{"num_hidden_layers": 12, "hidden_size": 512, "num_attention_heads": 12, "num_key_value_heads": 12, "head_dim": 64, "intermediate_size": 2048, "vocab_size": 16384, "hidden_act": "squared_relu", "norm": "rmsnorm", "norm_place": "pre", "norm_eps": 1e-06, "positions": "rope", "rope_theta": 404000.0, "rope_fraction": 1.0, "qk_norm": true, "attn_scale": 0.125, "bias": "none", "tie_word_embeddings": true, "parallel_block": false, "extras": ["normalized values", "capped logits"], "init": "normal", "init_std_qkv": 0.0188, "init_std_o": 0.0153, "init_std_up": 0.0188, "init_std_down": 0.0, "optimizer": "cautious_adamw", "learning_rate": 0.000942, "beta1": 0.95, "beta2": 0.99, "weight_decay": 0.27, "lr_head": 0.00916, "warmup_steps": 431, "schedule": "wsd", "decay_fraction": 0.663, "decay_shape": "linear", "final_lr_fraction": 0.0, "batch_tokens": 131072, "max_seq_len": 1024, "doc_mask": false, "train_tokens": 650500000, "max_steps": 4963, "dataset": "wikipedia_en"}
Each number is 128 + 32 x the weight over its row's rms, rounded and kept within 0 to 255. Layers, rows and columns count from 0. Numbers have three digits each. The size before them is the row's rms in percent of the matrix's.

# k: layer 3 attention key, 768x512, rms 0.0349, rows 124-127, columns 0-255
# q: layer 3 attention query, 768x512, rms 0.0371, rows 125-127, columns 0-255
# v: layer 3 attention value, 768x512, rms 0.0305, rows 64-87, columns 0-255
# o: layer 3 attention output (transposed), 768x512, rms 0.0236, rows 64-86, columns 0-255
k124 108:140084115097100079190123117114118113099205102145093076126130136123134139170126163128133129137158082138126100151187143121162133191096126141178151105088160090161152133098090151130146147163149038075138118103130111177152135084104121085167133100097139192136138128121113121156102134137131199089099103147145212160086165168127093163083127160128155109116104096088093084141169111099134098160153089087137123092134150112103129123153138144150108136114154099110157168118068156161123127097109112175122173144144150096161094186164137112038135137137192097192142090130109130121091131159128111128151178120118098133187131121142133159176138130135124137091156166142070097133158122125062088047105121191119139105131125109118114163162155132078143122108149124085120156129131119063162162076161150
q125 114:124155113132096099125126125133160172131139184121145110165079089125087101171097119101109103147177111108139162123206165149102169125126145158054165114120105159100164072186157103146117156106115106176119175157131121116099147195133146096128144131147163073131120144078152153086107115083131153127091145136133150137126098097120092158148115122133125093154126164096151112158146093139110114125186102124110119172148168114112188174116180097055111118206110108048129132137141147137133135125157102172168091091114115122125145176192100126129193140113073123141102185145122137152157145067067127162176098156152085144135104152080139107092141124141168098184150141149115126168180128191134084121131161111116090117083169150143164121103143123126172167115070107106155173165136136151123063104144076
k125 087:101124113116121087067134132115142192151077123085130146104098090108091082140244107145172167109178181115121119173130150143135099071166155115081112170160133112133109099154101155133107125043111139175119143113143101081084166108147151093166179143140089074130115133143152113099130102096137124120143134112133086026135083094112136089129116083132054181110119130129118155126143109152125127119144166156083150132131112135148146142118136158107118105158111172160130070084182094064164110250092093098151118078056125131088148149131085088160094175158128123168125196166139125137172132120114113083126099146125148110093099192139109090161132120139124119097121117088142143139093148137164102171149186069080111140105117156128177124143141100177138139117117190161136156096148081164101133130089118
q126 121:146096166140161130115160137096113151146118117142095157118136168093117157121122152111160148110125080142125136146108178120177124177165141120203110056121125072172128164091053152141145142137190154112148112100135137088158221131164115204148156121126048076087099083088125117117141115186179107115114061151110087131122150185106113153114128120132114177125132110076094077129079172083131107150060105130152106090109117138119132091175133152151111153101134136197148131119066168097109162117095123142094106110119171157178089182090121159113068095101110121120179115107156110093112094137173154054128138132158134112117152136178178151151098134136175119157140117120099103125150103044145127106146077188109161130115080109154114129148086161201107129144166166082082105100125102173163154159121161
k126 082:153107126157161158187116081144119087102109150160141160116134140099176146088101148189106108162110137054136167019072109142088124127162158105103139091111130082133094110090134147104179163102170139144125111114125120201177125108144173125106116187092130134111181125125087166127113175148156119140133125101167164189114142167134150176138132145131154064142140087199157100137103138114152091096114159154062139120102122152095129133107115150109179105116145099087137116137121138118118153062154131073155135133124148163132155057087119156137183132155098132123151113090167140092077134089106105163115161141171137143138165082089124090140151134113131094165146126155158086095137089135144160162085107084145131143103152038086063118108131106115151120142118064121125141154148136163178094056146121
q127 108:163083122150066070168109140098123196132151144131126181160151099114087133144102100067101130123203083076050178148114126122165149177165115147062159111078138186154171084132101148138091219049096079109116163159151136116079163147135177168134124125150134075130138134096154121103140112107124104132086081095177128161116101140128102151140092093132121127150140117084095079103114102140098109134094102129107130106142177140166150162140157121111083110160146093106144122119112196126149116119105085162206089117142124117163106239183134150186096120165081129134101139153055132112178099074134176149145096115116115134072116138159153132066182233139199137158170171157122144124165181109143110093128105106134109128163147130187100099136113125151132118134120158127096155172157115133109135098119123
k127 115:123147106110116070119123082190151132166138128041145110094093105093122055054104113185088151100142125126117136100127044121096091076142080163145105138122113098097118102124136178100161118080110046097100146123132131158085116128103147157147138157150154093122106133137158143106117106166100120154152143066151097115168134160123136110139104106104158113112083160124127151144158160172127092104137154158090151106111179158166122179131186129096113108155128130142125127122102123095145157158130141070166183044102113173077135145104120145108093170181170105179070164101091093165171123072095112085126162167150110134132097126088109106161133144088133208163152139139144148066150199155037059173158166107092103127158140121149162122160125102135107140157060125122132119089131141133048109140161134
v64 084:196132088116139099136085133137149154118170140133113141190191138107124099137206182098121126155083133114077120119102123096157086143128157120121184136121117066093087128102158143081135157100101126112188117131139159137137112162169163087120110143155185106097080080160134118162130123064148137117169086074083089074138171154141127152102156118164111160168124094130134202128128094138126176053146154102124139143127106095120113164120096092102149126200124148160120157132138108155119079146091107123092200097096110130117188120182091106059117116141086127122188112166101164144128156118106132103127111130205139126118133140136103124124101131161137141085137153105156098136162061151148135151146140153123116157175064103182093164159133140052132065142216153116097207124159176126130136080149130
o64 110:117131108143153124101168126155140126195099109115172128100081117100112142159094051139089110144137072104141136116108135117150112151176164134111098107127116092104126160075114150126142131162108160136103093108170090120128109107136156110077130111115121150127132184112079194129123124174074127140114133130138165112107120113133083132199107163109156199088100206166096114120135159137141093103130166132111134106138122099125165071152129160105131140135121200099173159178141170131138114086101097088081111163107082171110034137076099130146113167128131242195131102070120073066113090117198077160088122050085137108136094092160121097151122113131101086155071132092113079138121118140146145108101142143078121120097179150115098167110122140145115160121124114131127165101151155171137164172098062
v65 087:107118046137071124156124129126043077165048182126123144127091118073140090134096125065109195022119101133106089091129063126126131076168141117109130140118115149113128126097121152180130150146132124100089140094116118143150108156112067076089085158149144132144138192142061134147088154110135143080097061123093124056171195153107167084116106115111132021130113138075100115132126113099133118128111134146136139148092113092108158143087150178152102148154155117090137137143072158135137082123181066095117173144117107105195127114082141130127129116125210122151143123126066122115104176129114182094122080142097111113100159151129140137090142137044142119135165106120166098106170113129130138078147116136181166132134165124076124133151055147170099155139131177122102119128191147154109200150140130
o65 107:116107158180138123147161130121151130162145113079112129091170129135123101112242107099090167152117127192152148133088155093107150134114121101094150080151166182103101159112113148132110215141143148141172114158091119124075114066131144214127132179115159097119099080102136141066151093113124136113099172127092103103142123068172083143161097104150116077129108157091083097150134191150125182121122073109148133125109140135097094143148110096141157190079158105107142053089175082150121139163120134111147133119129139144140142128131133151129125119136069143117080115109120049169128090120137060151112090104202115178132103157103159062167148175151118141111081095199147161114129126162112076161113153144095152178155113176145083159113144161082161106116086089125140122125082086076132072121083204
v66 091:127099154107129122088139169143086077100103110158159088106116129184083126135134178087094169133111201113172128149099173184131158102052116131197097123106133146132102097156139116141122127167132142151181119116138099157156174142171112117161124109127114121129151096130188164179089147129108111134116102113086127122103136140119137113137153126132124143178093102154086110104141152118112074117115120103155179129170125149118149140190096111139140166137111174255107154144076159113138137157158093140118100118086108105109113087148138094184139167130150138132128156089138143105106153120180093082087129109129149131132099130219124167128177156180153145146101154135147151116076167138159058075124132132160127128171147122169115091161189135179122139133107134167130192150149115146142124127145169
o66 119:159149102116139114129134124132143150156119144104213101146129109092094115128082092100126169076112112104100140076108114134131135149143115096143149100085106158098129130078168129093107123097094163133104154145068167037137112113099128153154155115069127138100101160147106164114104101101111119120123095173156123177111105126122158108171126128089153120155143138078210134112142172113092174128146139166155111092113195099150118121149152187161106121183167149107172161150105151134119146158147093152171163130150134101101119093131113156124140169132104173093120142134110184170073111130105132143108101057149162137119099102136135113106122146116139154143202105142103084129138120194049108158052122112044118166107174128112110078135038121126165164132111114129096120082120079107149085151065130
v67 088:117219100135103140138052122131124110126177152143108099137087138112101147143100003122143120149130126129109140101113158135129132076136123118184139108078092121169165129129198123091130139206095147162132159137139178132135174159138100157118113100185120134149167080115181118108139136139102108178162133150127112175134120092124090171110088142116064167190151165119150126109133168098122161083133192152137162091162102071101159156136138102189104113171079113185103159186125185051170155121143152146119109103098120138108109145149104113142174128083082115107125151091161124096142117153155097150097155143085132081110095147185145097146155141162161176148094072160107062112143133107138135134108163150161124109182175150225134156128144137152132111072109128178106180129149150120061148078132120
o67 102:114095086066151142158136145186119149140089092107153064182143125129131109134100169171124170172132093106143137124169141200123130196134105141087062138184158093109145130161146087099105059071112129187134157142157091158177153124142116120133110126130134121102127210115084122108060136088094113124116090114119104094150093114122124093148158109078126096188148135151140152118128131149149157113152076119150105182131115125124198092125087143119139121117114175100138161146100083141084118155113091064127088122162080081107114105078155131106121089104136142092117104183144167146161134094112152120102116093142139105093125120168132164130112124070155059114137087100136167138146089147136117133101110096117111120131141107052140082114150163117158121156110146164133147087161081189171168115136111
v68 082:119145098104085130139095100119110129104107140192132122132167079086093110144113105152112069151116122058153155125102146173103119097109132137101144102128116125135213135093136150107122137193183115139160193128146116158123113097162131098032124148163108138126103142209136147095136120123133136125134155127124194119149104153111067178126110146093131086173184137176113196110168133126186168109128133099137119172162087078151136120115098098123184100154124113130094155172135113083103143162151121140156172118093142114135147140127067047138191120102047201142139122157151150163098105122127168172163105117095111138098092104129121088141154142181137098139080147142120033126137076189136160138117138131114095139140141148191149090106177155086161125106091093127136148076093188113101108084141103
o68 098:167072094132114145146124064126116095196150133098105091131130115150111118133153113122096138168148105129074129117152117134176114159152143112118135150127117088088135160160130140088147084085119137170117129196129083134170110110094153136170144130126130115145112144142156058117157164142154165119165128157113122177166164120203145118132094118118060166165130180135063058142115149159136145141165149122160147104091118131154129160143185136184147123109119112118163174139193149119107133137115105106107091099109143142131132110080169155077096156098139099127115112111074163136146122174111108100129159138069110109184137074116098089098112101049152094125126113125170207131104108086213105146109130103137156091131090127075081152115156145121122061132109128138100142148140145169160160111138072
v69 084:151146078166211131136089150150107067113100133135126101165073154055129168133093132137115098136136058143056107107076123131106163083097123108165181154190114107091158136077112145096126155095191208121101137124130108113109146101145144117126214161177110155102195117154154135109108115135147139145043107158092163143116085102120070118127101120135083119126157106100185164125074075147193130167162084162154178114159093091121136124158124167121127080103181139077112148148177093114083169194181077147124138129178121072131132156126077132178102161174120151130088137095164151191171179152187186109163148109138155139127184154123102117136125117228108081137159130135093136164068087147155135088144140135103158156123190131183136163144119128097125138154141101098134184106146112154083105149124145
o69 107:110185136077108100167145149083091168106105161118080139147154118112146142137193179097108080147161127152176106131095158098139130143112123112091093083101131081117136087145141107107127112161140161145146141161133165138149087150114103146119083123105115089161093080159157140144158181110146154172135123085100122131067130134155139148097142150154169168111127143132075130163150120115181117074155202101078164121160119123150144170111182074098091166072114146149137083127138138110119098101178117076120154122125134164130121111169163137089162130140086142130096145164126107162100119100070108114144044149145071156117065105098133113091101170109129204098128100148142119122096139156156093137183154151122146153136095121138131132088172144108163114098144167054125139142160194075105113120132131
v70 090:145142158090039110235157122124104089100091120102103131172119114088129086169087091128111161119123034123103123114103112115128104115175153094089155196115132080111113094086154140114143139156165110125077165137112095183138151128089146133116081118108129073111133154153096166134150104156169130184106144114100175048123132184102108122114101136150111105158127188072139167127071126125143152138171110117132078131121117062120182152126152143057122125136135157121159145143087134166148101063094106157149134102133115141167142110116175180125162145112087192157153137121063151147079157078121112133110130146111091097082098144034107135107158120194141098134117160112133045135204093185165100111073107113145161150130126120152113128198078159031128110120125144101073150119148130132113097163129124
o70 104:186135114154138149122125105130129130189127135154094145134121111132139103122193114156120074114123143178145126090106147105147140157127148110085101088140136148109100108107089108133153151116080093147193101098167096126116145098211117073134127178163200129143154106132125092149139146119137130076184118152106141139115144141077170160108127080140153198101070175197081087137108134137177120137138153106116171118145153197083132144105150140151156123088087113070170075172143071077077121125127132104101119119098092137163150084135111123153070143159154123123131122086109121148162089124108175145096192109145143189146174134152129120155135170140122148099118089140172115111113085081137142121138186115105156076107082186160040173110127153141101143132147106071123156136138120121091219071153131
v71 092:127168130139138133072100152129119167127133113092134150056172128097149102116195153188105121149126158133125123144102108101137095098080107122056118149136114128072107109110067119109121088104089127108131140131130152187154063156135177074069082139148221139186136120114050118183087148144131168151070195110107177085154120126114146125128167170114146124086123157124114189134122112159137100090108152051123110160111140166139100161087079145110148137083142148118190061146096130178122163125124080101123167129128119145134170150168204173135098142139081107142071126145105122146132134111136103182154109136127099148146109118122149147114171142082116143131158137070089107133105059107119191158063147152180081121082072126119142115151155134096118138147176124146213145171112129100157154137128139
o71 110:176103110162126096135128166094187110125126114181146140115137141156157126127128123105157141122118147168137137134144089077160097134129166106138107159135114133154143189118087133128151074088166133127137152140119090131089126155179133151118085173175132140111170076072134109131132136113133126142159104192152083113197156131100059119093089064161100074097093154137100056135176115096130176154134169061137151101132143091160102117135201099077119151160137127091125138147158086119176130101139114104124130120105104191151093124153111136085133202136178178159142128138109157086174130202120161165109134118121157170182147099118089084113130065157064149078085125113176134184147106111139117163121106137105153111114111126157153169131066073162115131129128107090108134151165136096125124143084114
v72 090:151116057111136163132074170134137111152071084170147157092107107150124138128103144079154178116100159125111107075155163119136124133103161149123137149156154138076146168108126144104139098076107113154144146092136122105131141068131108147085066162108063140172138153116099114153132157112133098166074123123068124050148231117160107100139118100106086113083160070130129243145166139126101145120102117148136087072181089076144131113187126118191159135085133134134124145091105174107132117124107102119151135128120125123164102119127103105158140114126148094104117137051150112126140177150126133148077088149046208149079165130123069152109095153044127096156084098117153149139186111099106137118120113143148059113146102124112140129094081120188172143117156155187104161146162168147069150126115115
o72 112:082122133152136100107163132183064143157147132099066140155126151149164122161123106127096188181124116123148150120133157195076120195116101114123096108153144137097066185113155179140091158112158134106160135162122130164125084126146140104154178068136139134131127132153154081094075049144038142114147116132100099142220133122122120164138166158147145136145096167101094063082122121215161083064092100080152191181075129154133117110113148149127157144130114088090129150160166053127114146131127141138134123119152134117104125128077146118163122134070123170145138150136099122109146074153141098089130115064166083129164110093149130150158179130077157179154135123165115149127154105118142116169107145083188140163124152123103137126084147147109118086114119119112102147096067110114142129146160187
v73 247:115100165146163131131157169120219141139127076251119143097173124207124144138137128117157085149171145146042112112095113136127111123136107122169105159138099177183117141101106132172129110102149133132085116125136154119109118071128134139096133140184085130062155134162140115144128137115101104101190132134131103139154158093204111128134188131211158122165104128148052148108130117129228114167136175145116184120094115103136087135132108141155132128106106126163154133135154035137037107141050154127105127135099121139171114152148167140128128139139099199115158120117123099148171083139160102112187137106156218135082146138155110139112115141119145082147131127127123118130090099063158135157126149115166143114197101136076129101104106119142110035123153109155102117172089120111093124105110122
o73 059:087152116116143139101152125195152137121140151086197143177172108139129103133118175132108152106094094134174089110145158161081119217067122131123077178168120146081107100102191076101119171104122144178135174132123110081162112209167130119182127087125145090144104152154165150111108138152120157123127092128090190120147125119165094157141140123138087166112135101181182143093091134180101162103141163097118096192154167153157139115173106116138153130139158094129129131159123136099073135152155121073113163108096091192148101110136149107078190104159091153129158136146137120086095136117142149129133123146137112102127094156150141059093128069121153131128107114136130100129124099167098075124041144171172166105084104117098158108073116049141157105171104139161149188101087154118169147138209116
v74 088:124117103102164134093156054112102144094138094188094143151150113155118116124255154098156068114076191181098092109153164116117123129158144111129162176130119202113165133130136125166109137212097178125071131149127089189130125137112082128185136144136131122104158110091145117152094153193129156028132110119134112062167078122127166150117107131184166011107162175078147129122156113102146166120126078101132168128124150133110132132086055133152158137129161100152143080109155154135179087170131164115093142138178130130164132127092180152085141097148156106152076142177079138123108126126117143112185111132109111224116160123153129145147127132136123145110134146165170165154171180114168137129080081118171176150157099135109105091147145131120169104151184130162140099086132144126216185070138137
o74 108:089142171148119132207174168144136131145093140092134131090159170143101175177125088154101164132104066140136182196093148131138132142151121139145099106118114102158129207017121085088138139110152113178117146178104168092138137081157172139103120132070138166113150176127095165121145077042139110147135129108155155153111164141117080138097163152140219135119100137111122156108089085108093130148146119123150131114106123069180192116096144171147090129104106188143152084162163144137177133131110147242112129160058094139112133136142089180158115139084118150124121119101142139145147106106155128123120093151124134099130033131156118083166116105127074133143077163098139100185048157157117151107185173096108137113063130120137082134130075139107149139128111154147115135130149133179119156170135116
v75 092:105149198174096128146184098128165086147111127179124118211122098062134117093152095129178080113192105105046104087181072102121105131148057109093100146127117125137109140123125151194140055129132141145112084108093163158130097113087163142148178153075143111137190185122089109147114138178153187115183070120187131090107141163097158160115098116122065129142152080088146158110110132125160127108140163087119088177053071125127138091094089113111131120126152124094139118138115112138093073084127105061095176121153151132131149179092081225118101129121169140133112076115111161183111137126116148087102115172147126170199150112114140107130085089139171160089136088122131091148186077128181098153114073134122171145097100127145138083125107109069090102150110128084119133096132049150157150056171159
o75 110:096114154112117115134116092139092125141145130120105116089118142150127098140220129158120141132097128154224140163097101105150159072137172126143140137107152090123109084122079069088147180111158108125089118141139121197169157107145126163140074190140207150135136112147113115100186096118194158129102186121090118076177119141107099114108125140184208141144110147163100138133120062125162095111115102153140131123176144165130107149124170161154155103099104094097142037102097154113127113110079130133173100139077089185175125133091122053123133111154120097120149127133155084117197116126199099124133141136127128133103105219128215118159182136122104124175079145093157168101142097060131137095140154127162134117187121142137103161187169161094092124120142131095123143128140163143042182133151067
v76 080:152157177152110134098089078115136178095176106109130114098084137216144114167099162108065155113072093139153162181103096111155111140092150158160130161157140112090115141075152143104117223141114141147133110122176145142121145146152138067092171125097122147164138095145118157142194111136120101178089122144087176129115056127095107139133147130157206183121074125172099093122106190146179111168094173074139159064152117147120128077155095146128102123084138109144134131162241108147130118177077164130175128111111090153146176068156146096129140141118151154108087110099132141174122081125136181145101170088147119177117136120103139148132177119092086216131173133146111161119100141152100121142131096172149147102156114122154109146122111129113136201155155112169202136170104147144103138168105143
o76 101:106148117124157107120090220095113140163110154133168151126101104100145085140179149155153100084176109075104120126106117131108133107170116082128137098125081080127173126129113138147156065111171128115138144157096118087115122169098129132110139117200140128088169132134152103113115083128159178111090069180193121137088157146134152101135096069154027103158165160093137134154141155077066134116151126128147067098185135099108128133141101103129123151147120168148116142106103156122174131099179127152122173139117209135117115143181138174086099148139114154077130105151144152199094116100068110086188075193085119089181129123100076166124105187208151126102172090166123078145095143128133140173095154126128146172062157135153213179131098140159111092179147131055110129148161094082173116149113147
v77 081:162128093100170134157058092127083116083146118143152132106077158163124151122147154108149088131120174133112121139130173174096116120160158103113166194143085087125108129128071148057113110153196148120188111110150094105104103117133119114136142157153140155065206140175114093097071125107110131121177194132115089145073128163154095134153142111154092125112172182130156117139146084099127114153141177085124156159164170099144139117130096107128160106133180139156110151138111138104127166180082109105040122114138116114111116105102142128091102157133187171138078117124122134158126083163134168115096152105073134153119076124168113142111110126086089139172130151177161094132144185114130156112129096148147129109158121125170090100151170110211140173129111138123076123100122115145135151112109124
o77 097:093162111128150141110183118136132166125091155132150087181112091138153119074152150131074111103109088095130098083094173129147160145115132120099156085086118132123082164103164090069103101085125107151126131152085157110200123135128128161120096138100116094128113189152146192137132127081110127138162064080088177202090166098091077098108134195103122142110129180147136124153118134147183145088152128146032102089125133135107202076120184118128141155120123103139185167173141155181155121122129088158126149099136142156115139139108111175148195117164108121128148133100148183100097116147144127092125140100160111109117084108150160159152149106114150175141162112168172123109125129135079105144128136078136147149081124077121157083146088106103166118111157145186142189161137124145102150123106135
v78 096:110103082103135133199159133124098130138095113098103161204034142124178151094160198092092140044105147143095151109106158093127087182110125107070193119115141095126142123191100151024134117090119064103144115133134111140125128126153136172163109117169123133070134110139110107117111151102157167131140135094151136089123135208144165082144102123134041117110148153067168112121157118113094127147125197178122110159132138086130106070169177123070115119189155140139144147133100172124138097125105141090078091108164135145070124120083156153126122132139128168133130134157096111129184134155102141078123119145092124097163144136141110162121116152187162126149126115151192159141155136089080117048150089143074117150124068109162116151177122110164131181103093105122043092088144196141123108107119111
o78 106:114185091172130105102183072194129087091116143063070129115098123092122055137149111138106180117095086130132148119118151111147189143107121172114150154123146143116112120083115111118093175160136140087119122138112115140149100140147092114065160117134138122103102105152132137173120114162133162112119114086068149142115192088124152140104101118142166208150108131163110107099105143176131099164137079125121139109110097150135141147173136118125177172160105102125201072124136070067148109146080134079145136169098115152120106109161132150182159048152042108112123128088082094066105130148200125090127156088158134127106078175185123105213147083077135145177119143159085113056163142125091121139139205167120081138130104090156154142127138089129101173161114105148128168142091125098079130145095153
v79 076:093031141170093118056170140133029136174100125211103172128122135133118142128123203120092114091133140114156161074168086114142168126133064131148119142144144188112100116147050138198146117075118092116088147095144131150135146149162113139144135151131163087102132123069205138145109094163123066100131077131152124078114136086123142055143108103150072065093122098117130157126126160136154099096141061139093114158127148122114093128111147090166169140084139129135110088120098171152177094162146117115102084122112157155115096138054129123148167108141068139113073116116106098096171177128091130112167110113150135176112125110139150149112171128108136105157134120192150175147157151144171047126139204124078180169069147124103102092155073145176126175119081134130141093075099156161150172164123144
o79 095:142151122146179097200153116174184148133179152081156097097114124129069095122086092112190161137112130148095153128129136150095129123135145159145129099153169167126135109083160147102131179152157168077165142157059168107179105107146147176153126095122122194192111130133091125122156112133174158096142191118122095163170129158134087191158099075071156104128100109116150140137123094184144142160104133133204147143110141084145089178115164164124120091127132076129144094123138147140101220129120133120149123150151137095132143133101130124169140116112113079072108145154105190171111133134157081149086100139147132165112088177095124082088190110111098113104138120095151188086130102141124173127099092149141143149200140099122080080160126144048141139114138139122125105123160114151117143121149126
v80 138:182157082074096104112096135153071137088224110094131120118048122122135135104076121193098166120131098077193132103112122098141123107106173081116123154120122091117153134131117159094126140125106083139196121116130167121117177181127195110157150126085155140161129090132133111070176085134129080185106132093126103178129087167123136145147089117053104177141182114126214078128139133113049119061131105136144125118127151154128167104146167109051127140182155113128103153140088109144176193138119113130128118147178140099110140152145118145129064147101157080129069138114181138148128133142113217071103147142091079141193086143076142097175135154165119128115120142097112136103152136158113153099179101138083028125078130150189139182143150117113124138141097155134110135128168094127101101156142121
o80 079:100198076115128106120072133135143114079117156070147103172139145142126082121195172085156061091099176137147140112147160120138159115129103095161061146123102134153123066157169076084114129161081163108133145102146108137144111122133095081086074125137074149058116145130156161193111129121112167126117140102169130157084150128084129094136150126193109145135117113143135127124127181162153159102153180152128130139158182156104138081087090168120131126155078145155115190132070121096103124133108115141090156102120145180148049069141150081097142099181136130145162183123126096113134161139166097172139093167127107122080176101137122145099107104141145165158109072156141127151118123125115115146074154124103142131117173103154174174179090103137159116137098168065101178102153108121111110137109061
v81 084:136168148150179141140161101114145122162095079166124158131135112076147143121065124100164117132068114090090121085152122144120060098108070090080153117154140172080127119122055147106122170098113111153108177145124056151146081195110106106121166157214153129132131172111170118130122160177132124134171066121155089136119075167083141137124087139118166083084177144169128199126083114151140176105117124123118000144099119106128086131082117100150176132109124123112130086091166109125114134078145124083168119150165145101130103126086093194117107095121183134083068130143138080110170137120141109137136127115157155167104104150106126134136119055139149086148142081136095090105110146130137124167123194134113086135142079186080131083104114152128067108108163143147127142088119149092121159084150127
o81 105:088113138123077143154119112148091098161080144111102119136150141164127123146146123158140129159177042187120122163116098037155151144128153150132180095099115087163144134147094137147148114121126142114124132114197179129092124153131106161153115149101141107116152124155091036150122068137138182096117137171107125107173101129124053178105178164105150136127166114124122136123159121145111117162131103111112145160141098158169125162109167158114114082121173100098143184135169147121162140117090170174099118153105126181130122126126166121138124149152127122147125156129131181140129130146155166140124113131067052164164165147111115127128117113127199123125073155132115170162152083115141165191116120150177157130142097056101117143097138168081127154099173149057076089207109184132090138145124091
v82 087:133095104095116135131160137104055134101090151102116187100042147214069168137149142058124204096149140122137149135138159117162145106115135171188126100137128179121170097156114137060141124181151101093110141137167117113135173141171107094112153103137078147132114112132156125084153148082144139134093122160117154157084220098110129108137091135115025167082071081134166086124112091113137121161139149167139100051108111078148123125114173165154102135150116163109121125216130134119113122170143137094141103118134134137119130164129132092158132124118146127129096140215148128110168122114128181142161147092100171092125162125053097116104104174144135131098133147105140152137138135101141070067132150148153133125101089107153121157131136091165114192088111099145211179173112197108105188211116134
o82 107:158174154175166112145137157165173059148076077116080134097098175123104074152109124129176129179135168156083154082086144169111117119106157142088144147112151139109189109145122137120079128168129147137116104170120132147113090108120131183072095198127136097118128098125177084119098192126135119109132148095145124116147120121125164191145099092174129127152125191144093141103099137128100178084131080080209165163073155119063101160198095143100132182111103086120106131110135092079101156106184105066057159149119134111104131135176107115187085105140078107081090131072105117191142073128096142116126106106139121107138110127172088136156122109069125124119155081147091132089139157129110130175118154148131086161094165154115090149083097129094149109096132142151138117094129144121112090125135108
v83 079:117107055090128122150194115127097074134112116119104094122146155159116089104107171107140053081055152152185070104142175162123136084169091111097158158132182066202103121105092100129106163146150120135161123133130159141140101196126094086108057150162041210105127169114116092136111100165144141156171159102169129106130124183090150129123125109119150100138192163100131110128132103137157130176161134103111127090106111091090110114132089147155155098132169172142102129064091119145130121092145106181140144110163102153108116043122119103084118123132140168100084093134119110105145092087093140155155123150134086121143134112058139159137110116106166108181140122141201078143199149084140162136142203153156181149142050164067098124090160112165112192120162163098070097143098197100108189127118139
o83 098:105142112090136113182089137131099192148155147092148099158117106090115161113197129147059107096109045122142122159106135078143131252136148156102159110119102146113112192134102183108104110132073122144095092107163108128095147131181158159106166149168157072143127127160108134094179096137099144091124120158102184129091176152130082167126124124156103140117128155199139174127068162169147128095150132093084146114163158098125211075171114149141188118115102118131104138109170183194180085212139175151096107113093125089095103136137090139163132139159120126159127155081137202110140125137114168155163132116130073120157180183175142162160131141110138118181143149169090126111143092141069113189091140169132159103090090112177105173134188137138106087158125142156149152201160100123092163109102120
v84 085:139126113125082120144030135159171098108111100069139088131151150152141111126115179112101100126131110070112132137103108096134100134149119119198100127104075114165160115156167126126128188093097096126164099135103055133162095130117128137135165160125231086167127113049211169112109167116090064111159040144175088132102103079149079130131132115172131134190055110157126201143134149143100103106109160143144110117110084190140201103115077086148153160143080107161128156147119168116114134088147138082153118123115125122123141092099122137101085160128184122120149141104136084109166113177108141067168119110155176079136107178133101098125152081135072146114116125159157168121123131140125192118140154111095159111088124121120109141185214119156103167136134116112103188136136152134127143171105138
o84 109:092149190097203158086187150209109141190122156052178130138086139113136116123111092114130131141131061193166086111141125165103175138129114095090156069168156097095117102158170150106132128109090142085140126118149164057121113155111115147060128084168074129126135163133102115170099059138148210082094140111120169127109122125160105138175179069062160159129135151118159156112151111138147170125104130133141084118139115106119111131126175038132085105102159137082138142124128091150080110161107083128126142210171131159095032156143131132148159054135129151105144125095080155136041193135156089133109082150110101184131146090104143111156119177147161074157120108131153111157116081157134129111152100130163099135169158126120152166080108180145165109107167149097121141156128099148135149150132173
v85 088:086110145116119110189131116111158089091114059137110112155101107154123153136097144102146102195160095118155131124155068134149101089188105100138166155155125228095103105175123110089120165052084073147157153119121088161125138085172151139159140111158188099150140110090163194110128164141118108090147127126130124191138099097138108167145128145142131028135140099096185058138120118134113103084138194079155108200132170222152177131116111089177130146138113147077121138113090065153157195130185136122134152093180112131138146113145114172161139130144197188132084120156133084135109162160137174138173111090137120168163121116149134133115192177112104122158092115163157125139175208126127083098154148123075184109087199128111113127160176143104123085133123148105112110095136095145098132134085122
o85 092:103128122103133115149120107205168157154104178106165115125163155137129198092154154120149117038131112169090110128111186153145168114155091151099108111130106146142124133151160080131070168117150113174184143115112161103150166126124118099124103170059118176136112127170092148159148088085084080141127108026120097098102171117138150147133118156094173145141131082093120159187159097117135174159175081150115107144108132126106152106074135159071074123099152081132149122112156118102103117148048139176103066123170097213140120137080099160081125082121078115112143134111116117136089217142164134135112129198157086192062138191097132144100155096153099144131058146126135169102109099170114177097166082114143185107135145131094115083101120183164110147138108181197140088122117122152175081103163161
v86 078:090087114114091106117143087135135102151114103148120131128139145080139095116046154129108167100128075120085097133109093093116147139076090105062074063102107105111130136143129141109144081108102097110115139115158131180125110166171172113132085132180159097087165135157080100136095109065082128122169102145136137097060133193186130135121121130156102111119116096104083142134213219128100137108136151083086035146114131105122139133134144109098112163101148156162128150111113134166126111130128089127171089141110087146131127125123167136085112136130136140158155105150096157134135114154111153106130126138188118091105169093081141112127093125165126122162141150122162051133115152134083154141120107086063184141149175097137145141148178118113118124133070125129177155076137133139111132063131138
o86 094:145121097158109095130065167115157185147110144139120120155126111123120108132221057099111170094100113116194186138134135086196125120170154102093176157083138131094088076094093137150111102107101143115147125141105117143106091148095062165095054115152107176132090152089116094122170115111135158182143128172104208120133132134124108099112064110108143143127119194162164078148091096166153159175107126143114188116130088089132103104091165198108126095140130141081150142130135179076153117108155141102154142144128168162125101106085111149180164148101125143100126141113096135070129156137122103161148165139089196124137108150136146119121175064137161108158126158140064179152124103118103138124096136184124149165134081170136135098189076144121069163139165117107112079164145095098166148190122153
v87 084:062076118122127115141121138132162048126117112091130108132137120123133103111124096135125141111172051137151123139147131149136159113196127168168127154112110187147085130119130153141097120167077130122140131108115166141135172127118125121059128161048077135133090191125102160133120171177079097144152174154103088213168147066095121193110129119129165217157103120156128123118125186148138120153147117157165080090109142139169091128106159135163147133113056152149122130141126074133088147096163069140183229164130090131084141151110059113100123122111102137131130120094133115111136124115147099118057132153152119113130151149071096082108083137105114174125127149136122092133182140159163162191176145133161081107136160098096164141111094151051105148123119119082112100075068122118171103172158131